From a checkpoint of a small transformer trained on Wikipedia: 17M parameters, normalized queries and keys.
Each number is 50 + 15 x the weight over its row's rms, rounded and kept within 0 to 99. Layers, rows and columns count from 0. The size before them is the row's rms in percent of the matrix's.

# layer 4 MLP down, 256x704, rms 0.0422, rows 53-60, columns 352-527
094:47 43 22 65 80 51 33 56 30 47 58 44 64 46 46 53 61 59 74 42 67 54 72 69 54 72 48 45 21 33 67 50 57 36 71 45 64 37 60 65 41 67 48 36 78 36 11 67 57 48 14 37 54 51 55 49 46 66 45 28 45 44 68 74 56 29 62 72 22 45 58 25 57 55 28 43 52 28 53 20 62 59 45 56 56 80 51 37 68 52 61 19 42 52 47 43 40 80 51 34 21 27 65 62 56 65 53 42 64 48 52 33 52 29 66 35 49 41 44 53 45 59 58 29 27 38 55 64 34 40 45 51 76 20 62 23 56 38 38 33 33 38 41 48 31 34 57 31 28 43 16 58 56 31 71 50 40 35 26 58 56 65 28 40 58 33 38 76 55 51 35 65 59 56 33 33
097:70 31 41 26 58 46 58 36 56 49 55 60 70 84 66 58 56 40 36 43 08 46 36 45 78 70 62 37 45 53 46 57 52 51 53 51 48 29 53 58 57 61 47 47 54 67 32 41 53 55 39 35 78 71 50 44 68 33 64 60 45 59 59 46 47 45 61 58 40 30 98 54 38 78 25 41 31 37 51 07 74 50 45 35 60 49 16 38 70 30 13 57 35 47 38 59 55 73 29 53 53 51 47 54 45 61 58 49 91 40 51 76 61 51 59 54 52 84 73 59 58 44 33 50 68 36 58 81 61 57 52 40 32 46 53 57 60 34 48 34 51 72 35 45 40 49 88 33 58 29 59 45 56 38 49 67 62 57 52 26 56 56 41 47 45 42 54 62 35 64 37 53 95 52 53 77
103:31 67 67 40 58 54 75 48 35 44 53 49 53 36 52 56 53 44 40 66 51 82 47 43 37 24 64 55 27 43 52 35 53 64 28 77 62 74 65 45 37 32 35 28 51 38 22 64 55 65 68 67 63 61 60 43 38 13 44 39 51 59 24 12 40 28 62 44 60 59 69 41 46 39 46 47 59 58 74 46 09 40 53 41 31 52 48 63 50 99 56 54 63 63 61 32 39 54 56 48 56 37 41 34 73 33 18 40 76 30 61 44 65 73 77 55 52 57 50 52 71 47 56 29 44 82 41 38 24 50 44 68 34 46 45 57 61 57 65 19 39 58 39 61 51 36 22 65 44 43 53 57 57 68 83 57 57 26 60 63 68 29 57 52 39 32 53 62 21 35 55 53 61 56 39 89
097:34 31 41 51 46 27 74 48 57 29 26 24 53 43 52 75 52 14 39 42 51 52 56 55 48 99 29 63 49 72 54 06 63 23 38 97 85 55 71 69 26 53 34 43 49 80 62 49 70 58 50 53 50 55 29 29 56 42 41 56 41 38 77 35 49 42 60 56 52 48 58 28 45 55 70 43 34 31 00 59 70 46 42 48 71 67 41 59 43 52 52 52 65 70 28 65 50 44 35 44 41 55 52 56 71 38 46 47 38 39 58 48 58 25 53 62 59 51 49 50 71 22 63 45 39 48 53 62 49 70 61 83 48 18 59 46 48 42 36 57 69 43 58 65 47 79 51 36 52 55 58 50 54 23 49 58 29 50 49 30 55 36 41 55 25 49 40 51 50 41 68 78 42 32 68 40
102:32 44 83 26 40 41 67 64 70 37 54 34 70 23 58 47 49 54 53 25 26 60 65 49 46 49 39 31 48 81 70 69 35 36 16 58 52 70 63 13 37 46 44 23 64 50 33 88 13 27 79 31 73 15 42 63 56 19 67 60 41 55 55 18 33 67 32 74 34 47 61 51 35 42 76 32 72 50 78 25 32 64 57 43 28 76 52 47 52 52 47 45 43 67 25 57 44 78 42 48 48 51 54 47 77 57 50 41 42 75 62 65 62 22 54 38 48 61 51 60 40 80 73 48 37 55 41 54 65 45 49 45 35 54 28 37 49 43 35 63 36 44 27 45 46 74 12 53 26 59 40 28 54 66 50 80 69 45 31 48 33 35 36 48 47 30 30 49 51 38 46 83 44 57 42 57
096:57 31 39 40 42 62 38 33 56 35 50 71 47 48 71 44 54 71 49 57 47 54 64 42 31 59 65 35 32 67 56 59 81 51 43 53 46 57 38 44 34 29 59 35 39 46 63 82 47 54 67 78 73 28 30 72 65 27 36 46 73 37 63 68 40 56 48 42 44 33 81 52 48 36 47 43 58 56 43 48 59 69 30 61 29 44 41 35 18 40 49 43 32 62 49 66 65 46 83 46 48 51 47 49 57 42 42 41 36 31 47 43 35 44 36 33 78 47 69 39 35 37 56 67 50 55 65 83 70 52 36 47 63 53 33 61 55 62 35 52 70 59 52 59 42 46 51 56 59 09 30 42 64 61 21 50 64 49 54 72 36 45 58 40 48 50 54 25 51 64 55 41 39 67 44 24
099:66 21 55 51 35 59 54 79 36 30 39 54 53 51 41 66 65 64 42 52 54 41 66 31 36 52 63 56 41 34 62 60 63 68 48 48 45 53 84 47 55 65 37 41 47 48 23 67 54 65 57 44 68 13 42 44 55 70 49 42 37 56 58 51 46 25 65 36 76 49 53 59 13 51 51 36 62 36 54 72 38 45 61 42 50 66 43 37 61 43 33 45 37 53 69 42 23 38 19 45 35 60 79 54 44 57 39 61 48 37 37 54 57 71 55 51 62 61 40 68 62 41 13 41 66 52 30 48 44 49 38 26 57 67 54 20 76 28 42 65 38 64 30 56 64 61 14 26 75 52 21 58 50 72 59 47 34 11 61 76 46 83 73 38 42 34 44 74 68 70 55 44 49 34 60 48
102:77 48 68 75 49 70 49 62 53 55 63 55 63 52 42 56 52 37 60 46 43 38 60 64 21 83 51 40 30 63 36 42 79 71 36 32 20 36 52 51 23 16 54 55 23 48 24 53 49 50 39 53 20 61 38 36 73 48 44 51 18 20 57 49 47 30 29 27 49 37 26 32 54 40 58 50 37 36 33 67 61 32 59 55 51 66 51 18 46 53 64 45 69 46 31 38 39 63 59 41 50 71 22 56 56 24 68 58 49 37 57 54 54 50 42 47 47 51 37 55 52 67 51 40 58 44 70 51 62 45 47 53 26 48 93 45 74 76 49 75 60 52 50 39 58 52 64 66 35 57 60 54 47 75 62 34 53 77 64 48 35 48 46 49 32 26 52 34 67 67 31 65 38 83 57 38